Weights of a small GPT-style language model, trained from scratch on English Wikipedia.
Training: a variant of Adam for these matrices, 191M tokens, 5814 steps.
Each number is 200 + 30 x the weight over its row's rms, rounded and kept within 0 to 999. Layers, rows and columns count from 0. The size before them is the row's rms in percent of the matrix's.

# down: layer 7 MLP down (transposed), 768x192, rms 0.0872, rows 742-767, columns 0-95
# up: layer 7 MLP up, 768x192, rms 0.096, rows 743-767, columns 0-95
down742,102,149,189,197,187,192,180,183,224,183,159,220,154,234,204,291,199,167,195,174,149,183,192,187,233,224,190,170,159,202,157,230,212,181,191,229,139,253,154,268,188,234,175,168,261,208,196,223,178,201,220,205,190,200,214,181,204,163,184,224,207,193,195,245,174,231,181,142,202,190,183,240,198,221,210,186,217,258,230,206,176,209,213,207,170,207,184,216,177,226,210,193,205,179,169,197,211
up743,113,148,224,202,223,237,212,147,251,181,187,193,201,202,189,212,183,213,233,180,226,219,189,213,229,165,214,205,226,267,197,158,169,163,199,225,219,245,246,162,171,165,157,213,141,183,221,171,179,195,225,222,170,161,201,179,195,181,215,206,229,200,160,156,286,190,210,145,243,194,201,211,184,212,188,183,235,172,194,210,213,183,192,159,247,134,205,141,250,184,225,221,238,225,123,169,185
down743,107,242,182,185,232,213,193,191,202,153,178,161,252,229,223,215,204,189,189,211,170,199,268,205,238,230,202,174,237,225,187,191,241,195,202,218,192,260,207,226,216,172,190,224,133,188,208,175,194,207,166,258,212,118,205,217,199,175,162,209,171,222,213,199,186,176,203,232,149,182,229,207,155,195,212,160,199,167,219,192,168,112,152,187,225,179,231,202,220,194,177,223,216,192,204,201,209
up744,110,213,191,232,248,188,220,208,159,159,222,185,196,221,209,201,210,223,213,229,214,230,160,218,218,203,216,170,184,238,197,224,129,146,189,163,150,217,251,221,268,197,196,172,161,190,220,236,175,216,202,206,235,234,241,192,173,213,240,192,155,163,238,193,174,213,201,228,217,209,187,153,206,252,173,210,227,187,293,268,172,174,183,200,233,243,149,206,190,227,199,255,146,158,221,152,185
down744,109,223,208,218,180,222,203,178,162,158,217,209,198,190,235,146,213,168,190,182,177,258,200,251,211,198,201,228,216,186,176,232,159,252,183,176,192,227,200,237,224,212,164,206,184,227,162,185,152,191,189,180,216,158,198,194,221,156,144,208,166,194,194,232,204,143,184,205,215,257,239,249,224,177,180,185,204,242,210,183,194,176,155,224,175,188,191,165,193,244,141,188,171,229,168,245,219
up745,092,229,200,183,202,180,209,215,234,208,164,177,166,199,194,232,150,187,198,208,197,255,194,221,206,215,240,195,165,217,236,157,198,190,245,131,175,161,144,232,199,209,240,207,263,193,275,114,184,198,204,210,196,250,209,202,223,235,204,186,215,163,196,203,201,192,182,190,251,207,205,178,189,216,236,222,178,218,235,227,182,190,183,183,218,155,212,185,163,223,182,180,173,229,215,224,223
down745,093,174,206,222,258,203,196,169,227,217,267,168,222,178,203,207,224,179,205,160,179,262,223,182,238,173,197,202,226,181,155,253,229,210,205,202,261,181,197,270,210,160,183,152,160,189,190,184,160,169,188,222,156,186,235,205,202,112,199,192,192,229,177,213,193,247,170,223,209,160,177,182,214,218,203,210,201,196,210,188,197,201,239,245,191,233,208,211,218,187,237,242,153,214,212,213,211
up746,086,175,257,230,200,206,229,210,227,187,221,218,209,228,216,184,186,209,205,207,178,220,187,187,217,214,214,199,212,247,201,202,178,161,241,187,175,188,185,161,275,182,127,193,157,203,192,180,191,188,148,201,214,207,148,155,187,183,196,225,178,142,192,143,239,183,178,156,229,165,209,193,158,184,184,218,166,159,214,244,147,223,281,198,204,215,164,199,185,132,256,209,203,205,227,213,223
down746,085,231,205,229,186,196,197,196,230,235,245,143,155,182,156,235,188,223,166,198,197,165,234,216,175,214,195,223,242,218,167,230,162,211,200,166,173,239,150,190,156,210,194,221,223,156,162,219,178,199,235,228,165,226,226,232,153,230,119,189,213,210,160,217,189,225,180,242,200,232,192,254,203,174,224,271,178,243,157,167,201,237,213,173,171,176,208,217,226,231,236,150,223,172,215,196,178
up747,086,210,209,227,243,199,182,192,239,155,223,209,186,234,173,187,229,159,227,229,210,170,178,243,211,217,184,197,134,163,182,202,228,182,199,205,199,195,210,148,185,145,191,208,181,258,182,204,158,172,168,181,143,222,229,210,271,146,212,213,185,145,213,181,247,188,170,204,183,197,180,226,202,181,185,213,205,264,251,214,178,265,210,252,213,139,206,162,179,178,298,187,224,253,189,224,231
down747,078,215,228,207,239,256,201,189,195,185,172,240,172,160,261,259,207,201,162,222,181,286,236,221,186,167,216,176,164,227,215,216,210,216,196,201,230,234,194,196,234,193,212,183,202,177,244,173,198,202,180,184,214,309,233,184,210,198,219,177,192,239,139,212,216,205,205,190,207,210,199,207,234,227,149,198,170,267,226,214,149,217,242,158,194,182,216,188,203,185,199,189,218,184,233,210,170
up748,106,199,201,255,184,208,230,156,255,184,187,189,220,148,150,213,183,217,241,212,187,224,169,192,178,184,223,188,259,243,227,186,207,174,188,210,220,210,192,207,198,132,193,204,200,186,208,170,181,202,179,196,181,179,192,248,237,151,251,221,207,132,216,240,219,202,155,197,204,171,200,173,217,202,182,256,198,139,182,206,205,241,227,204,240,210,168,197,279,253,254,173,167,156,218,205,203
down748,100,203,182,188,164,220,194,248,157,224,195,183,156,215,194,196,180,226,227,191,200,221,206,243,190,210,157,217,165,267,219,271,188,222,228,222,239,236,197,227,201,197,247,191,171,231,193,190,239,234,218,195,183,216,179,198,222,202,138,206,179,186,140,257,192,247,199,252,186,200,182,179,191,179,211,189,123,186,220,231,189,138,221,179,247,164,213,163,155,199,205,213,201,238,246,189,220
up749,111,216,189,208,209,198,187,185,185,150,171,205,185,173,244,208,176,210,224,200,220,166,179,262,188,204,223,185,237,205,183,205,221,192,206,199,212,164,184,197,219,170,220,185,216,233,207,168,192,212,250,206,169,229,194,211,238,202,250,189,146,227,240,224,258,190,215,192,244,191,215,251,207,174,198,221,282,213,176,202,226,211,166,174,208,272,143,190,229,186,201,203,183,180,204,202,185
down749,115,222,165,206,147,186,195,162,231,219,197,181,263,222,220,164,256,234,211,211,207,235,169,231,189,284,189,225,218,141,228,192,188,160,195,179,190,248,155,166,175,168,230,230,220,238,274,167,188,201,124,187,280,197,175,160,197,192,209,189,214,189,235,223,194,155,206,171,271,189,229,234,192,176,200,178,184,196,171,246,197,219,239,228,168,167,165,208,243,229,240,229,214,219,214,243,249
up750,103,189,227,168,180,208,179,173,179,204,198,205,261,182,143,243,204,218,246,177,230,209,167,205,249,201,149,185,221,170,193,158,168,82,185,213,167,198,224,188,219,166,188,173,220,163,259,249,209,208,220,188,134,226,132,235,227,172,193,159,182,172,243,198,229,153,192,189,200,138,193,187,245,208,167,234,184,208,151,150,232,160,208,196,171,232,253,186,231,245,218,231,216,206,197,223,231
down750,108,183,199,151,232,215,169,219,174,197,191,223,178,221,200,204,194,167,212,189,174,202,202,193,231,179,163,189,222,254,177,202,190,209,201,158,206,149,180,211,237,184,168,234,152,270,147,207,231,189,165,288,219,203,247,184,180,232,152,190,245,192,243,137,150,220,166,199,199,242,220,183,166,185,232,224,234,223,156,193,233,172,206,193,202,186,278,208,172,234,216,212,190,247,194,199,232
up751,105,161,161,192,235,188,214,218,178,246,219,242,230,214,211,222,195,191,183,207,205,189,238,267,241,222,194,219,238,235,210,222,147,214,230,112,145,191,152,206,183,137,152,163,240,236,235,166,183,193,196,178,216,224,192,203,180,199,175,214,137,219,178,255,156,180,227,186,185,211,161,261,206,233,231,223,173,250,253,228,227,127,113,236,204,204,177,228,184,185,195,220,198,204,212,182,200
down751,099,211,238,223,200,225,183,220,232,216,204,177,191,228,204,230,221,165,207,251,218,232,250,251,196,268,180,220,176,238,203,192,273,200,188,265,179,184,198,198,187,194,184,210,214,227,171,222,211,189,211,177,274,202,175,150,214,233,174,177,161,265,209,164,228,204,205,222,212,177,155,220,209,209,243,139,289,133,193,210,187,218,227,202,221,158,167,196,144,231,264,216,207,196,153,215,212
up752,102,225,200,211,241,230,200,203,214,176,181,199,198,186,209,200,215,182,256,224,225,290,197,187,198,258,220,185,256,246,213,147,170,176,180,210,227,165,162,204,215,146,195,164,197,222,175,124,157,171,257,230,196,167,192,182,233,150,262,192,261,176,195,199,234,198,190,208,224,165,184,205,207,199,176,197,254,183,169,206,161,246,237,200,185,201,218,159,267,234,232,211,185,142,203,214,217
down752,107,213,203,138,187,187,222,191,134,233,180,182,217,199,232,229,170,190,197,219,201,209,197,189,136,161,174,182,248,190,213,234,225,218,196,241,209,215,219,188,260,250,251,186,193,199,191,199,206,224,134,223,193,147,194,215,210,135,197,226,174,218,171,182,196,192,147,234,151,221,200,166,162,196,208,163,183,225,174,211,172,177,177,254,165,198,184,229,191,223,192,119,213,200,231,219,179
up753,085,221,219,240,189,173,207,151,183,195,218,236,165,220,105,213,221,175,197,209,204,194,202,196,218,215,183,200,242,136,219,168,211,181,187,216,197,231,162,232,197,192,222,267,146,265,203,168,185,182,168,218,220,214,168,181,198,183,223,238,210,148,203,149,190,190,232,175,185,146,201,176,253,215,217,242,252,198,154,177,161,212,186,184,175,181,200,168,242,204,204,219,237,179,227,256,229
down753,081,181,213,168,171,191,204,196,216,155,191,195,189,203,207,157,248,196,152,216,265,222,224,210,205,215,234,200,199,196,189,210,263,207,168,234,164,230,191,183,184,222,215,174,205,195,191,233,208,197,249,240,153,192,209,159,234,173,220,164,173,177,207,196,187,226,214,191,207,251,187,244,198,198,170,189,203,267,255,231,170,167,181,147,180,194,221,210,166,175,140,190,182,242,184,203,181
up754,087,190,193,310,226,217,232,165,235,235,225,162,157,231,196,176,163,223,220,171,196,241,187,185,243,235,222,161,173,260,153,192,176,233,167,140,164,157,189,199,233,178,218,204,208,224,224,218,203,191,166,208,194,176,207,170,167,135,219,242,221,177,188,181,192,216,153,204,191,185,232,205,194,154,186,244,201,186,240,197,210,190,186,237,228,214,159,167,196,280,174,220,184,203,206,213,226
down754,088,199,252,168,173,165,155,211,185,160,218,256,164,245,237,211,194,259,180,197,211,192,163,211,164,185,210,188,208,161,204,206,178,179,211,222,196,186,219,184,234,167,162,225,162,191,188,198,175,203,242,153,197,258,183,246,190,224,198,153,239,205,247,227,202,191,166,178,191,217,216,157,223,242,209,231,178,217,191,222,207,245,182,159,171,173,211,269,190,126,231,173,187,248,185,222,212
up755,086,147,203,184,189,215,208,203,186,152,205,203,188,176,241,189,186,180,212,221,177,233,167,208,201,174,186,256,157,245,170,237,197,216,185,191,229,148,194,199,189,163,166,224,213,251,197,178,196,209,186,195,153,202,210,175,219,185,203,170,157,227,181,230,259,156,195,246,235,159,169,196,199,205,170,183,230,224,204,225,219,147,176,227,270,236,130,184,148,254,209,263,184,227,210,202,281
down755,078,241,202,198,202,229,182,168,191,201,228,248,210,224,204,227,195,191,222,179,168,195,183,231,241,157,226,219,156,208,168,222,204,212,203,147,221,172,210,222,233,233,203,169,187,205,232,190,169,198,232,229,210,140,249,189,222,157,190,220,214,181,196,166,193,239,291,149,196,200,197,185,143,196,209,215,166,215,216,194,188,197,199,168,170,208,154,178,265,213,190,235,174,248,191,224,179
up756,093,218,217,234,196,190,193,193,191,190,294,181,193,210,216,276,163,163,150,161,234,234,179,242,192,207,202,147,147,197,183,236,173,189,192,148,196,201,209,203,196,172,248,222,223,223,195,250,132,185,205,201,205,187,220,183,249,196,218,211,222,232,212,200,246,207,197,190,260,218,147,255,199,219,222,195,248,236,189,181,188,195,187,200,250,162,203,174,134,212,214,216,194,220,162,192,189
down756,093,203,189,195,188,191,156,228,227,167,219,235,244,184,262,147,210,212,230,286,157,211,195,185,199,179,206,229,158,216,210,141,215,186,201,173,236,174,186,225,206,167,192,205,229,199,213,190,237,192,182,192,226,200,227,201,170,168,178,179,190,207,242,237,221,207,177,225,217,220,181,197,195,175,220,214,136,157,218,256,193,185,196,192,128,212,151,213,232,179,149,205,179,192,265,166,177
up757,091,217,201,211,151,193,217,172,216,180,222,188,177,205,188,227,216,203,219,218,167,208,165,167,201,201,206,172,165,206,173,265,206,189,171,141,165,233,206,218,200,196,160,175,190,236,192,185,205,213,151,233,225,212,215,148,237,225,149,197,193,143,193,152,203,206,154,232,230,184,235,124,225,186,170,217,175,244,209,218,224,213,177,253,169,228,197,194,159,225,216,226,177,200,223,244,223
down757,093,215,226,146,213,210,201,205,146,217,222,168,244,175,253,163,218,186,182,218,224,175,192,208,174,197,160,180,271,173,218,192,219,181,171,189,198,171,236,159,165,221,174,233,166,223,218,184,201,239,270,182,226,189,216,187,225,265,264,202,222,264,216,243,203,177,165,221,157,266,188,218,211,199,198,176,194,175,229,152,186,170,114,156,247,211,164,236,250,164,167,202,183,214,187,180,190
up758,088,222,217,210,173,186,264,155,206,215,226,203,146,207,193,212,199,180,208,234,217,217,190,213,201,166,248,253,240,135,214,201,243,171,183,209,204,183,222,220,154,166,176,251,212,187,218,198,172,191,148,202,179,215,188,207,256,221,232,233,154,191,196,156,193,238,201,205,217,167,181,240,185,250,179,247,258,222,175,227,224,161,166,193,215,213,246,227,216,189,264,161,212,223,127,201,233
down758,093,205,157,214,225,190,180,170,243,200,204,198,295,226,265,201,170,187,202,187,194,170,193,220,242,211,147,192,205,239,189,169,203,205,192,228,158,197,197,194,150,228,186,181,165,199,234,248,163,167,226,187,170,197,162,243,163,205,201,176,237,234,202,225,172,190,197,174,250,248,212,189,241,187,191,146,166,186,175,190,179,220,167,169,185,182,212,216,179,193,189,215,194,205,245,144,209
up759,094,189,220,221,239,235,182,154,206,170,189,202,196,187,190,225,205,198,191,217,186,192,250,167,244,244,193,257,192,197,130,181,218,218,200,214,199,229,160,209,210,239,170,181,247,173,232,197,227,182,188,217,217,213,218,207,185,169,200,198,247,203,248,214,246,164,238,133,167,129,167,167,154,214,161,213,247,219,228,234,159,190,192,186,204,184,212,192,179,208,209,266,233,195,184,194,125
down759,095,241,208,221,204,168,247,206,246,172,213,210,232,191,224,186,206,233,234,220,209,169,200,215,152,192,237,196,148,195,184,199,219,201,226,159,221,194,179,178,180,176,188,214,217,209,152,268,190,211,225,203,184,204,205,203,260,221,156,162,220,146,190,181,182,176,209,200,188,268,272,166,136,203,226,250,229,225,206,197,173,245,209,146,178,185,166,223,214,221,217,216,197,240,202,208,201
up760,104,192,199,230,192,210,197,243,246,164,145,242,236,186,202,228,181,178,264,181,246,250,188,200,212,95,239,207,185,192,201,192,149,180,212,190,254,214,216,230,149,200,166,205,220,217,233,159,160,214,215,230,184,217,186,180,173,220,240,207,191,244,134,213,228,198,221,212,217,184,213,185,198,187,162,230,213,188,216,245,216,190,97,220,182,223,160,196,209,257,218,239,158,207,183,215,228
down760,105,168,185,185,203,214,226,163,226,209,197,258,220,182,208,212,188,142,186,186,230,200,74,200,201,220,226,208,226,218,204,246,189,244,208,166,177,220,185,219,235,222,208,196,257,224,213,241,210,173,223,210,177,205,187,239,208,140,181,219,163,222,175,178,184,174,208,210,150,191,206,233,150,213,244,184,176,212,238,187,193,264,123,165,206,216,224,203,182,224,136,157,234,237,168,215,218
up761,108,225,192,222,246,190,227,235,208,189,221,163,178,150,159,191,224,228,240,177,217,232,214,157,252,155,201,224,170,194,192,238,167,186,201,229,136,218,237,181,197,199,217,204,157,160,212,142,198,235,181,212,253,161,188,186,188,215,250,228,221,160,243,160,254,181,175,220,209,163,153,166,230,196,200,271,230,203,162,177,191,155,198,269,218,246,173,182,210,191,216,257,171,185,208,261,205
down761,112,209,144,183,208,173,226,184,159,186,193,229,176,123,190,204,188,175,207,177,225,203,201,206,174,242,166,207,153,212,242,240,214,193,219,214,222,273,173,226,178,184,240,155,194,181,172,234,246,185,212,266,166,158,198,188,218,194,188,161,149,209,226,253,208,235,203,159,186,186,165,234,186,191,212,151,181,217,200,211,237,147,144,243,224,165,170,223,214,172,205,222,235,223,291,220,213
up762,096,158,215,202,190,176,213,157,208,214,157,239,199,246,224,180,156,174,191,199,266,287,266,194,215,137,222,172,152,172,180,200,196,225,132,214,150,135,172,233,188,217,183,218,223,196,223,165,205,198,207,184,231,237,153,200,206,165,213,230,188,269,175,193,199,161,226,243,206,211,183,221,190,170,202,182,196,217,236,207,178,191,185,268,209,140,237,185,194,175,194,199,153,172,177,182,235
down762,092,186,199,208,215,160,221,190,152,173,166,169,199,214,252,195,211,194,200,243,223,228,304,228,162,268,168,226,223,210,231,176,216,180,199,227,154,196,150,217,190,228,203,216,269,203,183,228,206,226,218,204,197,266,139,198,224,196,252,250,217,204,232,173,150,186,188,198,162,200,232,170,143,238,228,166,202,149,198,247,153,148,151,172,194,186,148,223,165,190,151,254,161,179,251,205,226
up763,090,214,204,162,182,177,248,172,214,225,222,179,168,197,184,220,243,157,196,224,162,199,176,173,227,186,214,222,155,168,188,255,172,232,191,190,128,180,183,205,246,212,199,217,176,260,169,196,248,170,222,265,208,208,200,135,222,243,191,184,246,123,191,157,137,173,217,209,191,191,228,180,193,215,180,265,195,201,191,185,211,182,176,155,202,208,202,193,273,203,216,186,241,167,173,174,178
down763,094,149,220,155,182,226,175,190,259,178,224,197,185,191,176,206,108,215,194,166,208,195,215,179,160,208,222,198,234,189,217,181,194,189,193,162,230,242,194,166,157,200,175,227,137,189,219,124,187,221,213,176,224,168,221,233,176,189,211,204,194,191,217,239,246,210,155,193,169,201,234,208,235,224,235,174,176,193,212,206,175,190,158,181,230,198,158,223,207,203,217,234,230,239,220,208,183
up764,102,169,209,177,214,239,199,189,216,166,219,229,186,171,203,215,142,227,175,176,233,171,191,208,194,221,175,179,264,233,205,186,165,189,178,209,227,169,196,193,208,169,156,171,197,200,250,246,176,183,250,198,195,249,192,202,221,143,253,272,196,193,229,183,221,193,224,210,180,187,146,208,259,221,196,230,244,238,181,197,242,206,187,213,251,172,227,212,229,233,260,185,188,188,226,216,147
down764,105,262,110,234,210,179,157,234,204,159,215,236,127,215,176,206,156,215,176,177,151,193,155,216,212,196,221,214,182,189,178,205,172,220,204,187,149,241,201,221,179,238,181,193,245,189,214,223,197,159,208,167,190,246,253,209,235,151,170,194,156,214,147,220,221,249,202,212,165,222,199,168,202,205,166,239,185,204,191,225,203,141,237,169,224,204,233,217,210,218,206,287,195,223,172,177,247
up765,111,239,256,186,190,159,215,212,198,174,138,206,169,226,234,241,201,199,218,218,251,197,184,184,213,220,197,193,209,261,161,222,227,216,202,208,174,212,180,167,177,234,173,153,195,204,198,229,191,219,204,235,194,197,148,179,227,164,247,164,216,217,235,194,234,186,216,205,197,198,193,192,221,185,201,191,226,188,200,186,187,216,207,292,191,188,189,201,217,169,278,205,201,146,209,214,169
down765,124,242,198,207,183,210,187,234,211,204,220,202,180,205,172,172,182,258,212,211,146,168,185,222,183,189,238,185,212,164,173,151,188,206,202,195,203,138,202,229,154,134,187,197,203,221,195,231,216,200,125,132,194,195,237,154,163,224,227,189,160,234,216,156,177,224,206,185,210,165,232,167,226,182,192,231,192,218,168,250,272,177,191,217,213,237,217,185,219,205,169,222,247,215,167,142,185
up766,112,228,215,232,182,222,224,162,190,143,177,276,178,198,231,206,177,177,278,236,199,237,191,184,231,150,206,245,176,165,177,243,189,216,208,209,249,207,163,199,216,170,160,219,261,232,183,171,240,226,180,211,210,204,189,170,181,216,194,190,197,219,168,215,223,176,215,215,230,177,214,195,244,221,196,235,219,234,211,257,196,176,212,221,223,167,170,206,185,230,242,224,155,147,216,194,223
down766,117,226,171,240,176,209,187,192,159,163,230,237,166,239,198,215,190,146,246,195,213,192,194,249,275,221,174,164,221,249,175,134,144,209,245,223,179,220,201,226,205,209,193,224,259,119,200,106,252,215,178,198,166,220,185,177,207,235,209,201,199,189,195,191,213,169,224,188,203,228,222,176,193,240,169,245,165,195,237,159,213,210,197,218,183,198,193,262,194,186,194,210,241,182,186,220,229
up767,097,170,210,248,191,204,203,181,159,180,170,164,179,226,177,181,173,173,224,222,222,193,177,199,206,245,234,168,175,218,233,228,189,206,193,222,158,227,247,228,188,218,199,194,169,203,163,211,163,202,155,167,186,195,218,175,225,186,200,212,265,209,271,167,231,186,180,194,163,151,253,194,236,254,219,210,221,178,200,163,167,198,199,261,185,267,146,190,237,252,199,181,182,229,204,176,134
down767,099,242,201,208,169,229,240,166,133,207,221,260,224,174,196,219,216,170,195,192,233,215,199,177,202,235,223,182,259,175,176,198,178,139,209,173,192,227,197,231,211,161,147,209,137,229,193,175,223,218,192,185,209,232,224,279,214,176,177,200,265,167,209,205,176,171,231,259,172,236,185,224,174,167,209,227,225,199,191,227,181,173,150,138,225,207,216,197,154,182,170,201,189,135,274,194,193